{
  "d_model": 192,
  "vocab_size": 2048,
  "activation": "relu",
  "norm": "layernorm",
  "init_std_o": 0.00847,
  "init_std_down": 0.00847,
  "weight_decay": 0.089,
  "final_lr_fraction": 0.0,
  "steps": 7665
}
Each number is 200 + 30 x the weight over the matrix's rms, rounded and kept within 0 to 999. Layers, rows and columns count from 0.

# layer 4 MLP down (transposed), 768x192, rms 0.0955, rows 539-557, columns 0-191
169,194,271,210,234,181,206,235,155,243,168,202,205,263,259,204,208,170,173,192,177,211,181,157,172,245,215,200,167,170,154,186,198,165,169,251,207,168,245,150,119,237,241,202,230,191,227,251,257,192,161,225,237,176,192,189,181,228,189,266,203,157,224,228,221,182,155,243,226,239,219,190,256,231,178,141,236,167,162,217,184,229,224,230,229,172,244,160,159,209,200,203,199,252,160,235,222,237,171,286,166,141,190,220,173,180,137,170,150,160,221,166,184,251,214,205,274,145,192,207,253,168,184,235,171,213,175,190,151,196,281,245,218,117,183,180,194,182,192,264,192,201,208,212,152,213,114,154,193,207,190,233,233,245,209,188,203,260,194,196,185,197,209,163,269,190,239,161,207,177,236,181,233,132,125,157,209,175,242,214,212,225,185,206,181,210,187,190,221,164,183,189
177,160,175,218,235,176,206,199,190,174,171,218,170,127,174,195,194,233,230,205,137,239,141,194,251,223,226,225,223,172,178,203,211,168,206,216,226,182,162,162,97,249,220,198,142,222,225,202,176,208,206,210,187,204,221,274,172,170,192,204,242,221,174,183,162,195,236,180,208,182,216,207,266,264,198,172,190,158,230,173,218,213,186,252,170,160,185,174,202,211,176,204,277,252,191,236,203,206,224,184,185,225,199,188,213,273,221,172,170,181,186,252,222,172,222,226,159,216,171,179,169,186,214,158,218,262,244,190,166,234,230,161,158,208,173,200,208,230,221,232,232,269,239,252,221,187,236,223,193,247,184,181,196,136,188,226,230,206,202,237,190,200,155,221,168,184,180,137,186,165,247,182,198,234,201,148,194,188,168,185,231,203,150,166,219,182,201,174,181,198,215,181
177,192,199,180,215,185,204,179,185,218,217,188,203,209,199,181,199,150,197,231,218,205,135,164,231,219,190,188,163,204,189,203,190,146,222,199,206,207,164,186,102,199,220,271,193,246,198,244,247,170,183,205,238,235,165,214,219,264,220,173,241,291,162,194,243,230,180,179,204,189,182,192,185,186,206,182,157,164,138,165,150,239,223,213,154,223,199,173,218,239,201,192,206,227,195,240,203,203,216,221,226,208,227,266,287,137,163,230,215,178,241,237,186,200,194,236,152,123,231,211,205,241,161,251,203,255,235,166,190,243,226,238,234,216,185,163,200,208,196,178,186,182,195,241,219,194,191,226,239,235,199,121,253,197,255,234,239,179,130,160,220,136,206,97,203,206,197,189,215,156,128,198,241,169,148,182,201,216,146,235,176,226,165,242,143,208,256,234,225,185,197,199
177,227,227,200,251,256,208,231,194,193,247,209,290,239,229,191,210,215,186,188,173,146,224,185,166,199,162,291,250,245,154,169,184,191,232,248,147,175,226,251,195,147,168,182,242,197,200,248,183,196,181,240,174,205,224,147,185,202,168,233,187,213,205,192,261,204,199,195,184,237,242,178,239,192,178,203,234,161,207,253,241,209,229,193,179,230,233,203,173,206,208,212,182,212,200,160,222,212,153,177,186,169,243,178,166,188,210,152,172,207,184,183,185,174,181,218,215,156,199,198,190,190,226,212,229,197,193,166,223,220,202,202,151,238,180,227,182,248,257,201,169,185,131,142,157,220,212,216,243,212,158,203,217,158,176,227,151,154,193,180,173,191,222,176,187,187,225,195,175,219,162,146,215,146,220,157,220,244,198,163,186,187,241,150,224,194,204,176,212,180,238,226
197,214,137,180,178,187,188,181,239,219,144,199,217,216,215,194,231,183,229,218,134,206,253,157,170,208,236,199,237,191,233,181,166,204,167,241,181,196,126,215,178,212,212,221,240,186,223,219,253,188,140,218,223,200,240,205,215,192,202,223,207,224,122,194,178,211,222,230,174,235,220,197,221,223,228,188,272,205,195,213,212,204,206,228,170,129,188,194,234,148,220,214,132,180,205,181,203,241,244,138,201,169,190,199,237,215,244,257,155,243,136,186,226,150,217,196,208,214,178,240,156,177,210,291,196,200,205,166,209,310,180,213,199,193,205,195,192,186,201,142,217,146,210,191,153,191,243,176,250,153,214,202,224,154,228,238,175,155,220,202,166,170,144,159,115,220,206,240,218,167,208,195,227,166,249,243,205,169,176,147,180,245,138,201,210,240,197,206,147,183,198,211
263,213,201,196,213,218,190,221,219,185,190,192,219,202,212,258,132,234,181,198,171,232,201,181,206,197,191,199,182,236,204,223,181,213,240,148,241,208,213,164,213,267,196,182,191,201,175,220,186,194,164,170,171,174,168,186,191,183,241,211,148,222,187,212,209,141,190,196,227,204,207,233,168,261,213,187,183,170,240,234,266,225,196,172,209,192,250,212,197,198,175,269,182,183,211,181,211,253,262,193,128,203,232,176,181,193,241,216,179,191,276,209,247,130,181,215,220,192,211,254,201,205,179,188,160,232,231,226,170,181,256,227,184,157,199,154,157,194,194,149,162,194,124,228,205,226,184,226,206,184,206,218,205,247,227,197,222,186,227,156,184,180,163,207,209,214,147,205,202,175,203,204,218,177,168,198,172,183,174,150,233,173,199,160,228,177,169,242,212,201,209,196
146,222,229,149,181,164,199,207,166,198,245,149,177,193,239,204,136,146,225,224,194,237,220,140,200,183,171,167,219,168,160,206,215,227,206,143,230,184,177,195,210,185,166,224,171,216,228,178,214,185,202,197,199,206,186,145,195,230,217,215,230,176,195,198,200,171,219,249,213,230,134,140,235,179,200,190,237,212,213,119,244,174,257,218,179,223,199,207,149,191,199,202,181,233,170,227,192,208,155,242,197,203,145,234,195,227,179,189,215,201,212,239,159,224,184,213,190,216,197,219,245,233,195,256,208,190,255,288,182,192,188,285,243,225,179,179,192,205,137,152,187,131,224,248,221,252,198,230,133,224,231,274,225,225,171,228,215,280,166,172,251,203,210,203,183,207,173,158,174,161,131,191,175,208,188,219,241,231,216,193,200,210,187,177,214,227,163,193,249,182,240,234
197,203,202,206,207,197,184,196,195,214,207,207,205,197,203,199,196,202,213,180,219,220,193,200,207,193,195,197,200,209,202,198,212,203,201,209,201,196,201,187,201,199,200,192,206,205,205,201,188,200,194,201,201,184,207,201,177,199,201,194,201,195,211,198,195,199,199,198,191,206,191,191,201,196,198,208,195,212,208,194,204,212,208,200,191,201,204,205,198,214,200,193,195,205,208,194,197,193,182,191,199,209,216,216,190,211,180,199,192,203,194,188,197,191,204,221,209,205,193,205,197,198,200,187,208,197,222,215,194,195,183,205,206,203,205,209,202,205,205,185,192,187,188,188,184,175,211,195,199,197,207,206,209,203,209,198,196,193,211,208,201,186,208,207,203,206,198,207,190,201,198,198,202,219,199,192,195,198,213,206,205,195,202,219,181,204,199,203,192,205,194,196
226,227,230,262,223,182,246,228,229,218,142,156,226,234,180,169,212,179,294,196,237,195,244,191,128,151,133,253,164,184,248,175,207,160,168,184,129,251,211,189,222,159,182,155,204,244,186,237,240,208,194,188,182,208,184,186,188,213,142,197,214,182,220,159,169,225,210,171,181,201,259,203,236,214,170,190,223,196,228,257,190,140,237,201,212,194,225,183,277,105,174,204,174,171,247,149,244,172,202,125,213,174,169,210,169,223,191,198,178,176,200,251,169,198,200,166,199,237,203,233,201,239,197,153,187,208,210,233,156,172,243,248,186,161,177,194,166,238,240,240,185,254,179,195,180,221,168,199,197,194,255,149,209,168,166,196,169,204,230,193,238,203,231,162,210,204,261,202,197,172,204,195,207,178,238,204,205,283,123,206,173,154,208,213,190,203,196,196,248,246,242,191
238,195,128,190,194,217,164,187,199,158,159,240,168,190,215,219,213,231,197,221,202,174,187,185,206,213,166,179,161,250,215,221,234,217,190,201,196,189,258,159,188,203,191,204,248,172,201,201,173,169,205,142,133,181,171,272,182,216,154,175,177,222,161,116,186,246,213,226,256,180,190,177,212,229,160,218,179,202,190,225,252,203,216,165,132,217,237,189,189,247,165,198,221,160,175,181,185,216,198,172,169,213,202,220,219,234,165,182,250,213,143,193,206,186,175,200,211,215,196,242,156,178,275,183,197,211,206,203,205,156,251,189,227,206,216,208,224,225,211,210,205,215,223,247,197,205,213,213,216,227,215,216,190,176,179,229,239,189,205,246,214,215,235,182,175,192,219,205,168,197,166,235,179,196,189,180,206,201,220,226,260,220,257,155,227,209,162,199,146,210,222,169
149,222,152,171,152,241,218,228,241,221,196,220,203,183,209,242,201,251,190,174,280,176,191,219,263,160,261,139,271,139,162,217,221,263,159,200,140,186,204,187,202,206,148,219,206,151,172,197,238,138,216,255,157,218,148,148,253,217,265,123,184,205,170,159,212,194,206,214,266,206,178,219,174,105,201,135,143,182,198,199,174,244,216,200,267,183,224,214,239,196,174,156,209,184,216,159,223,179,157,188,186,133,230,227,202,104,223,218,146,177,224,241,132,160,202,210,218,226,216,218,196,275,217,320,283,212,163,177,220,216,202,260,252,150,194,248,186,188,247,158,248,207,197,205,212,133,117,272,128,199,236,164,284,237,196,169,187,240,233,202,200,139,164,216,150,237,242,129,221,182,228,181,202,238,243,146,214,179,278,208,206,148,190,166,225,224,224,168,242,201,178,194
194,193,195,194,194,195,192,211,200,203,205,191,187,191,200,195,196,207,193,196,194,195,204,197,195,189,195,203,196,195,201,192,202,204,189,219,191,197,197,200,189,193,210,193,213,191,195,210,188,202,185,210,195,197,208,222,203,197,204,204,205,194,222,200,206,207,204,199,195,206,198,217,192,201,201,196,216,199,202,202,185,187,210,185,197,202,201,209,201,206,205,191,207,203,190,191,201,199,188,204,198,192,195,202,209,208,204,195,199,194,202,196,205,205,205,191,192,202,199,205,208,201,206,192,197,209,204,206,189,196,200,199,197,200,203,201,204,209,193,208,192,213,212,209,200,187,217,203,201,201,205,211,210,193,198,201,195,185,210,202,191,187,203,208,205,198,200,212,204,204,198,203,210,198,191,201,205,204,194,203,191,194,199,212,195,195,195,190,211,203,190,192
163,188,200,186,172,206,209,215,228,179,226,207,212,226,224,265,246,214,206,194,169,216,233,198,233,232,238,172,211,239,210,192,194,173,203,203,202,229,188,131,132,272,236,205,216,176,186,196,179,186,196,224,220,238,197,298,254,130,165,199,220,157,149,195,217,207,215,236,266,211,222,223,218,186,192,139,235,195,202,206,253,231,188,241,136,203,182,219,212,223,230,231,185,153,179,176,235,211,112,189,179,207,180,172,226,232,169,191,223,184,165,194,202,210,204,144,241,199,247,199,167,217,204,154,153,111,216,159,287,192,257,235,176,260,177,178,176,165,211,205,100,169,196,200,193,203,138,209,195,235,234,224,182,158,158,226,163,204,218,155,266,173,191,151,232,153,227,155,202,243,203,219,196,250,204,117,191,227,205,202,196,218,209,181,158,214,194,185,240,241,221,176
178,184,138,210,215,243,192,235,244,195,175,179,225,242,232,159,243,230,216,215,227,154,159,237,195,224,227,242,139,197,173,216,242,238,208,200,153,212,207,157,180,212,215,135,245,152,236,276,133,192,194,179,205,217,167,208,190,184,203,178,203,209,186,215,183,237,228,205,172,137,210,243,171,193,222,162,207,206,257,174,236,169,183,225,227,183,183,216,202,220,217,177,236,224,192,218,201,193,174,120,197,103,224,261,133,204,196,242,147,200,160,132,243,201,265,197,232,163,240,239,180,118,246,236,210,208,222,192,180,178,184,233,286,227,237,169,217,121,147,223,196,204,208,209,190,149,243,181,220,207,126,227,233,205,202,273,157,176,189,223,161,191,209,213,191,258,242,194,242,188,255,253,172,163,159,177,203,179,172,166,197,229,152,210,208,166,160,170,275,182,181,190
198,195,198,201,200,207,198,202,188,207,194,187,198,206,189,212,210,210,193,208,201,204,202,193,197,208,179,198,198,209,194,232,200,185,202,188,187,202,194,212,197,199,204,199,195,199,205,201,203,192,200,193,180,208,181,215,208,197,219,192,196,217,185,200,181,204,199,209,207,197,201,189,197,204,208,200,213,207,199,198,208,193,206,187,199,200,203,206,205,201,185,196,202,210,201,204,194,198,141,205,195,198,208,203,210,192,201,201,235,206,195,204,199,205,200,197,206,211,201,201,203,204,198,209,198,197,207,201,215,203,196,202,203,200,199,190,216,194,200,199,203,180,214,202,215,198,208,203,196,208,191,191,194,196,206,199,208,196,199,201,201,197,205,196,193,193,206,199,195,209,216,195,197,199,187,204,200,195,197,200,228,200,200,194,206,203,191,213,190,211,188,204
192,221,215,184,253,187,213,180,160,219,166,208,153,147,222,228,219,201,212,174,216,265,217,251,198,196,194,229,198,219,219,159,184,184,180,162,114,170,194,189,218,176,174,186,244,200,144,256,171,181,248,215,217,151,206,237,148,233,207,196,225,169,188,176,188,150,227,134,176,181,190,210,147,223,240,207,212,193,170,170,226,228,226,204,242,273,244,179,259,178,197,195,187,148,267,212,209,198,208,223,174,248,218,215,175,158,229,172,157,190,204,233,187,266,198,173,218,219,156,201,213,178,246,163,169,200,211,244,212,191,205,197,243,259,186,170,171,250,188,229,189,181,208,214,177,218,235,195,159,171,266,212,210,220,212,243,251,187,199,156,185,212,250,256,205,227,181,217,165,206,157,200,168,173,250,252,203,187,247,201,179,206,221,188,167,123,176,204,161,140,156,207
174,167,160,188,197,239,152,232,185,199,140,166,201,171,203,197,227,176,187,216,231,263,193,176,237,222,181,219,243,261,195,254,132,151,149,223,189,137,193,185,241,196,172,185,202,236,191,223,238,231,149,234,238,167,256,232,204,170,154,211,189,181,211,181,239,193,198,231,179,216,217,194,240,251,248,180,172,210,98,281,157,272,280,224,189,167,219,203,168,111,235,218,176,192,207,214,209,222,168,245,153,207,195,169,296,154,175,228,187,236,132,235,249,233,218,172,206,225,193,173,197,150,231,198,170,216,201,167,208,204,220,218,220,152,144,231,163,199,210,144,212,251,246,199,176,205,166,169,214,161,187,250,190,182,155,270,164,138,174,224,233,210,192,184,214,175,224,160,249,203,196,183,196,156,243,183,230,185,232,228,192,256,234,194,181,201,206,117,237,213,228,180
199,179,210,126,232,155,181,213,175,204,188,174,195,209,195,161,210,208,223,206,154,217,193,148,229,231,228,211,222,234,176,222,168,161,210,203,224,184,246,210,194,236,219,236,245,212,170,184,276,141,198,217,228,207,152,226,184,227,193,238,234,186,173,155,174,214,225,188,249,173,201,258,198,227,200,200,177,192,193,199,195,205,250,240,209,156,198,171,205,162,158,219,175,239,227,186,209,209,194,209,185,187,182,165,206,256,250,142,212,142,192,209,220,226,182,227,122,209,136,214,276,263,161,202,198,199,129,205,223,228,175,194,236,251,210,219,192,199,221,229,167,238,180,232,235,192,174,202,166,173,163,161,230,150,173,214,183,165,202,223,176,202,190,164,204,195,183,249,223,217,184,183,215,208,191,180,205,147,199,193,256,242,221,162,209,215,260,176,240,210,206,107
219,192,215,148,222,163,238,185,205,234,145,272,178,167,218,180,212,225,251,199,193,139,191,221,179,251,162,221,200,219,175,269,238,208,195,210,194,213,192,190,160,217,262,206,239,186,157,207,168,270,212,184,209,198,144,239,155,211,216,242,233,193,228,212,218,234,211,201,229,141,137,189,232,191,184,181,165,174,207,163,230,144,188,239,204,225,228,204,218,168,226,221,213,249,157,178,190,242,105,229,211,215,261,192,230,178,211,192,251,149,188,224,207,166,180,232,253,202,155,188,196,154,216,195,179,231,198,204,212,185,221,198,242,152,214,209,208,208,164,203,182,226,294,249,188,166,182,200,124,197,193,191,208,211,239,185,201,235,229,207,188,199,191,196,232,141,188,186,165,196,207,223,234,248,215,68,161,193,204,191,190,151,163,203,205,159,170,189,194,256,169,191
# layer 4 MLP up, 768x192, rms 0.102, rows 540-557, columns 0-191
178,116,190,184,118,177,234,253,202,182,213,169,213,193,201,183,203,203,211,216,291,265,185,221,250,204,189,268,255,192,214,199,206,227,182,208,275,270,203,215,211,199,206,224,183,211,241,175,163,176,209,181,221,199,239,190,241,198,285,205,177,181,235,160,204,165,230,181,207,212,183,201,207,146,180,165,197,196,177,192,161,185,187,141,156,199,211,156,195,122,185,211,223,195,197,254,142,231,220,161,184,188,193,207,187,269,202,117,113,166,187,218,162,192,248,220,238,219,208,198,229,227,163,214,239,223,188,220,196,213,196,185,204,180,181,200,184,164,215,245,212,244,183,175,212,233,188,224,185,141,178,182,212,195,245,229,171,188,217,197,115,203,191,200,247,264,150,196,210,186,173,231,238,183,220,190,165,218,184,159,219,158,236,247,231,193,202,186,186,207,233,204
238,150,225,208,213,214,263,214,153,203,209,150,192,190,216,219,221,249,256,191,198,184,211,241,218,264,186,262,172,131,254,176,205,177,249,193,201,237,226,193,204,172,174,239,205,238,202,171,169,181,205,156,249,253,178,211,160,175,224,187,183,171,150,189,168,147,187,131,174,143,197,181,172,153,206,177,164,126,270,156,210,280,239,214,203,181,196,223,174,192,179,194,184,262,128,181,233,211,225,167,218,243,205,213,227,192,280,175,130,236,170,188,179,223,185,198,192,215,160,216,167,191,230,218,176,226,161,140,241,188,186,188,214,226,240,175,159,215,203,155,175,251,223,142,147,209,161,249,195,255,228,201,164,171,216,231,251,195,183,106,220,226,178,222,178,250,194,192,203,236,187,200,182,163,164,197,249,214,152,209,187,178,203,207,159,227,238,246,162,198,186,136
223,220,203,153,170,219,194,208,182,176,160,208,153,155,141,284,187,231,273,187,194,206,188,268,197,181,106,208,173,137,123,244,189,246,184,267,250,183,228,185,208,197,180,187,149,243,178,168,194,190,213,183,179,243,174,189,197,218,208,195,145,179,191,264,196,189,236,201,189,195,210,212,212,205,173,179,162,191,256,188,162,260,221,196,164,207,154,164,199,138,182,184,232,161,214,151,189,167,221,180,194,219,191,152,209,173,197,150,201,211,260,157,178,191,207,305,174,196,214,178,171,191,209,224,275,232,160,215,164,166,210,191,195,212,164,165,199,177,233,189,201,144,211,249,231,250,198,218,180,188,204,254,201,213,184,130,179,190,130,219,220,217,212,218,196,184,213,210,216,236,221,168,169,209,210,215,164,218,204,226,163,148,197,220,248,192,199,192,173,199,214,206
178,200,205,217,192,145,192,169,191,209,126,197,214,206,179,204,185,218,223,205,271,228,209,193,216,234,173,195,191,193,190,191,167,167,191,237,128,190,185,267,179,222,180,210,186,229,225,170,180,200,158,205,169,228,302,175,242,177,218,252,178,162,227,170,162,194,200,208,182,160,235,219,241,161,185,183,177,254,252,206,101,205,256,196,160,174,201,222,201,229,145,148,213,192,202,135,206,176,224,235,194,236,135,209,205,133,191,170,248,202,239,158,183,215,206,204,203,201,152,191,226,197,203,202,191,238,178,176,206,227,162,190,157,182,218,251,247,169,148,202,259,139,127,209,219,218,222,229,201,198,231,220,155,198,229,160,242,189,199,198,214,203,163,216,244,260,159,210,157,166,183,253,189,127,144,265,172,183,155,210,162,147,182,220,242,253,230,232,195,258,185,225
204,190,141,208,224,142,199,239,202,224,230,128,229,190,224,166,206,193,214,231,203,199,161,200,239,219,208,214,255,162,177,206,147,245,195,195,231,274,210,218,186,154,220,194,234,212,226,198,189,224,188,168,158,197,236,206,222,131,157,166,199,177,191,170,202,207,157,182,135,213,194,172,149,168,199,204,164,181,167,149,169,184,218,228,150,222,222,230,250,186,150,211,206,191,160,214,189,201,222,155,150,155,178,193,124,173,186,192,231,227,179,198,202,222,251,265,207,221,217,203,188,221,208,195,178,222,249,166,238,224,231,196,204,266,180,246,233,168,152,187,219,202,187,202,200,234,193,204,213,233,236,207,149,178,225,195,195,216,161,193,166,194,208,174,165,233,186,194,186,221,199,221,230,179,198,216,177,167,146,203,175,196,157,224,204,214,222,246,231,249,198,152
156,239,159,216,200,216,224,172,155,210,199,225,236,221,206,199,148,253,205,190,182,187,256,127,211,213,174,235,140,198,209,197,186,172,183,197,252,242,235,213,188,181,183,187,180,271,187,209,211,184,195,214,263,192,188,188,208,189,236,242,188,213,153,198,186,214,203,162,164,190,237,189,155,214,234,174,117,200,167,220,158,210,203,156,198,190,262,214,184,206,232,184,177,173,232,254,193,198,220,230,193,262,206,159,143,224,226,202,213,203,181,192,249,196,156,180,183,202,202,166,183,181,127,218,195,175,190,151,192,232,224,197,213,172,167,250,144,170,191,142,189,263,190,187,223,153,163,218,154,199,236,133,175,240,152,176,227,244,246,189,206,226,224,232,175,126,193,179,217,215,216,196,204,147,238,232,198,188,228,224,180,213,190,257,196,212,260,214,171,183,167,191
207,200,206,196,211,193,204,224,190,185,203,200,197,176,205,218,168,198,211,198,209,208,200,199,201,194,206,202,182,213,196,197,189,213,195,202,197,180,213,200,193,221,192,199,196,188,189,191,192,198,212,201,204,222,200,189,177,202,211,199,205,188,187,207,195,212,199,188,192,193,197,179,187,198,198,186,189,198,197,222,172,195,204,182,203,195,199,197,206,196,214,198,192,191,201,212,188,199,231,191,202,198,187,190,181,182,211,174,201,204,196,180,196,197,215,191,191,211,206,204,219,196,197,199,196,202,210,178,201,174,198,183,205,212,216,211,211,185,198,199,203,205,203,208,211,194,201,207,199,200,202,196,174,194,218,207,208,203,194,195,191,199,209,226,202,194,214,198,198,200,190,205,209,197,226,214,194,189,175,213,203,199,199,208,195,207,210,203,186,199,215,196
194,181,221,261,171,188,207,182,211,181,218,152,244,146,235,245,195,165,220,188,169,178,153,222,180,236,149,210,213,189,185,174,210,272,183,175,178,229,249,194,224,189,223,212,199,204,206,235,195,229,221,192,222,141,157,205,166,190,283,165,218,191,127,256,192,205,170,128,173,201,152,150,209,203,114,150,184,197,208,205,157,203,184,151,212,186,245,191,206,168,226,187,158,243,213,191,222,169,228,214,192,221,183,186,92,202,252,187,190,236,195,175,205,190,264,226,252,154,197,188,176,256,172,231,250,270,249,136,135,224,249,237,240,169,232,172,162,222,182,237,234,273,182,198,218,189,210,211,197,203,203,141,209,209,212,188,200,141,198,208,176,240,238,181,233,167,181,221,215,219,163,155,219,189,183,201,223,111,251,221,225,200,161,262,184,198,234,178,222,176,216,249
233,148,174,185,207,168,203,228,237,190,226,144,218,203,171,178,208,248,247,170,220,192,217,205,266,247,239,235,164,188,217,186,158,154,199,187,211,182,211,217,213,243,235,167,221,253,162,159,203,218,213,215,239,219,242,207,186,222,233,195,195,207,220,249,167,223,167,201,207,130,145,234,206,162,144,149,192,248,225,169,180,207,200,239,177,149,241,188,194,197,236,150,236,185,215,193,151,165,222,196,217,222,211,199,209,197,193,206,152,178,201,188,175,157,212,141,203,153,198,180,182,175,138,224,185,175,166,190,185,178,236,201,291,244,221,237,223,178,200,189,202,161,162,182,213,156,205,238,217,213,210,167,184,152,212,136,247,193,197,235,133,170,192,187,200,215,170,144,210,216,180,215,139,252,197,244,212,187,196,217,210,218,213,248,160,211,203,167,191,243,188,181
243,192,289,175,141,144,197,220,226,171,169,202,197,146,176,220,174,151,202,236,229,166,164,231,213,211,221,205,248,235,224,302,194,189,171,170,180,223,220,189,196,169,159,253,153,225,242,214,189,165,178,159,153,187,209,196,251,163,139,156,196,159,176,227,172,233,181,115,186,229,190,226,198,175,183,191,160,241,256,226,182,295,227,150,238,145,228,116,264,198,213,191,202,251,165,218,195,143,225,200,231,156,191,170,206,181,162,177,124,272,259,171,214,173,145,166,168,188,191,162,211,178,164,228,218,231,244,195,207,172,157,149,200,202,187,201,207,215,205,206,221,205,162,214,190,211,169,242,160,228,175,210,191,159,216,162,134,192,239,143,210,162,143,233,148,186,171,237,148,233,209,280,203,175,197,207,187,169,243,220,248,192,180,209,247,218,276,226,159,207,207,206
212,185,210,206,207,196,202,204,195,212,200,202,174,198,207,214,179,198,218,200,214,185,183,205,197,216,191,202,188,200,212,213,192,209,201,203,193,197,202,185,209,198,215,194,202,200,198,197,184,181,213,202,193,197,202,198,211,198,212,214,206,199,194,202,188,194,209,192,194,201,193,213,203,190,188,195,197,185,208,213,199,193,206,204,195,197,208,206,208,187,194,182,194,196,214,202,195,192,237,196,206,202,206,182,182,196,184,192,187,188,202,192,192,195,199,209,206,200,231,210,204,198,198,211,197,208,194,199,198,208,206,199,201,202,207,206,202,181,198,192,196,208,188,193,194,202,194,202,198,202,198,202,200,203,197,204,214,205,198,203,185,200,202,207,199,199,182,204,204,186,211,198,210,204,221,206,213,200,196,199,206,197,192,194,193,204,205,197,200,205,195,192
214,225,214,197,267,211,211,249,222,177,158,165,209,182,197,182,190,247,251,217,213,157,205,189,208,202,146,262,169,229,168,175,237,246,190,210,225,160,181,175,242,156,205,222,193,205,206,223,227,176,206,128,184,220,183,162,153,179,153,235,142,222,211,187,142,211,254,195,223,205,176,177,193,202,208,152,127,182,200,224,147,213,186,186,243,153,146,198,229,202,208,171,243,249,164,245,167,187,226,167,219,187,135,161,136,187,201,175,178,238,194,187,192,162,194,173,195,220,219,176,128,143,190,228,231,167,245,197,213,200,206,198,218,218,237,202,206,191,224,194,246,148,177,165,199,190,132,214,220,231,175,188,201,167,254,180,247,224,195,225,172,178,209,146,199,190,209,152,229,188,215,182,161,260,245,226,243,271,192,238,273,173,213,196,226,210,195,247,124,204,231,260
177,173,245,196,169,97,213,230,197,200,227,134,207,163,212,270,177,239,239,168,184,185,190,200,230,167,171,238,176,181,204,195,195,220,202,242,144,209,194,221,200,182,211,222,162,199,272,205,162,150,263,155,220,236,232,215,175,190,258,185,225,177,210,133,243,210,132,188,222,176,151,233,208,145,176,166,148,236,225,176,202,176,233,203,160,212,135,191,191,195,169,168,163,252,147,185,183,270,227,205,194,196,138,175,164,219,270,157,191,236,236,180,200,211,211,233,214,214,210,225,185,237,236,235,236,200,170,178,226,213,205,222,129,190,208,187,219,199,190,193,162,212,222,181,172,255,239,210,204,222,190,211,155,176,208,154,225,254,203,184,182,226,221,143,230,259,195,136,230,248,174,194,123,133,229,219,145,237,177,203,175,130,189,232,173,198,245,172,212,238,235,174
191,208,177,206,208,185,218,193,207,187,187,208,189,175,184,202,159,161,213,193,203,210,199,210,209,188,201,197,192,201,201,199,203,225,193,200,204,191,211,205,203,205,208,176,194,202,204,185,174,196,212,210,212,192,211,188,189,204,196,201,186,179,211,196,203,202,201,187,178,202,201,205,196,201,198,211,197,211,208,210,186,196,194,188,181,186,200,202,190,196,208,192,184,201,193,202,187,193,232,194,204,197,197,192,191,202,202,197,208,205,194,198,201,190,199,213,192,175,192,217,187,204,190,197,215,200,200,197,185,191,179,192,206,198,204,219,206,193,194,197,183,206,185,202,203,205,203,211,194,184,195,198,192,181,205,189,191,207,213,191,200,196,200,206,206,206,201,208,200,199,191,203,193,201,198,214,194,214,203,203,203,172,190,209,195,187,228,209,186,198,202,196
249,199,161,195,257,196,226,223,185,187,208,172,185,169,132,177,174,160,285,144,222,187,170,166,210,213,141,216,218,176,213,180,224,203,174,234,235,151,170,201,176,245,196,185,197,231,208,201,187,254,203,146,247,218,215,194,210,142,254,248,180,192,201,220,181,175,205,154,197,172,181,241,221,177,119,171,213,266,148,191,244,218,214,231,196,190,198,239,144,171,222,221,227,224,178,191,227,201,218,126,195,212,274,219,212,174,207,212,190,195,199,193,164,208,137,214,216,202,262,169,208,173,206,207,195,144,245,177,208,153,170,161,212,201,197,152,258,212,186,151,206,202,194,156,179,241,235,235,196,195,188,205,137,186,192,212,182,232,224,180,158,186,184,227,199,235,153,213,242,202,256,234,195,200,232,220,237,196,217,197,194,163,199,190,165,184,213,194,171,142,175,253
207,166,260,158,251,206,227,222,225,169,163,198,157,206,191,196,190,255,203,226,204,147,186,171,244,219,233,190,163,196,228,178,178,172,189,215,193,233,194,153,227,205,189,177,204,198,224,247,218,142,221,200,278,209,248,169,188,174,209,209,222,172,171,164,202,149,293,176,204,126,161,237,180,167,230,164,210,200,173,245,206,229,196,243,199,220,151,139,248,165,198,160,202,198,167,210,263,254,234,200,138,230,187,173,179,230,244,176,173,186,118,187,185,213,233,227,223,237,175,252,258,216,204,221,193,136,164,167,231,173,193,182,161,253,263,147,150,182,145,233,180,202,166,201,156,219,166,211,143,213,215,174,184,131,255,221,226,200,200,130,160,190,257,189,196,243,166,202,246,261,162,191,208,186,227,240,190,236,174,184,152,162,239,181,200,195,224,216,225,213,211,220
197,179,154,177,236,141,208,262,214,182,145,184,123,208,208,190,142,220,237,186,256,174,169,188,205,192,205,184,196,225,153,252,141,205,157,217,258,207,245,162,207,234,255,160,221,220,178,192,179,205,196,230,218,234,177,211,140,163,190,178,227,162,195,240,215,140,151,176,194,184,161,196,176,221,240,215,212,183,235,231,192,242,187,178,201,172,208,176,229,216,216,171,183,201,199,227,202,150,222,198,194,216,242,170,203,163,187,227,222,192,158,144,162,182,199,198,190,169,204,224,188,137,212,226,167,198,160,194,246,123,228,195,259,237,219,241,197,68,244,177,174,221,178,211,195,192,151,198,186,227,175,203,197,204,189,232,196,234,208,176,149,176,183,231,230,202,219,206,237,179,221,151,128,159,216,217,222,230,235,174,161,193,226,207,242,179,270,174,170,212,215,208
138,199,140,154,193,210,238,170,238,180,176,182,204,180,234,204,192,196,203,176,208,194,183,140,222,195,226,173,153,228,177,196,163,166,179,208,226,165,250,195,208,246,237,119,189,226,146,159,121,179,200,187,194,223,213,228,221,191,195,187,176,189,175,198,171,108,217,154,195,182,246,186,171,166,180,178,212,198,195,218,238,293,194,212,215,208,179,194,248,180,227,208,260,161,191,191,199,161,227,215,241,213,185,171,163,202,181,206,219,239,245,153,101,182,206,152,206,187,156,185,223,202,166,263,213,158,224,189,238,142,203,205,231,223,188,160,156,169,211,190,229,137,212,170,212,215,208,281,245,175,200,229,225,261,191,219,243,247,135,159,214,150,218,242,188,236,197,179,263,168,201,199,130,194,241,212,156,189,202,161,235,163,201,271,190,205,221,231,182,187,250,233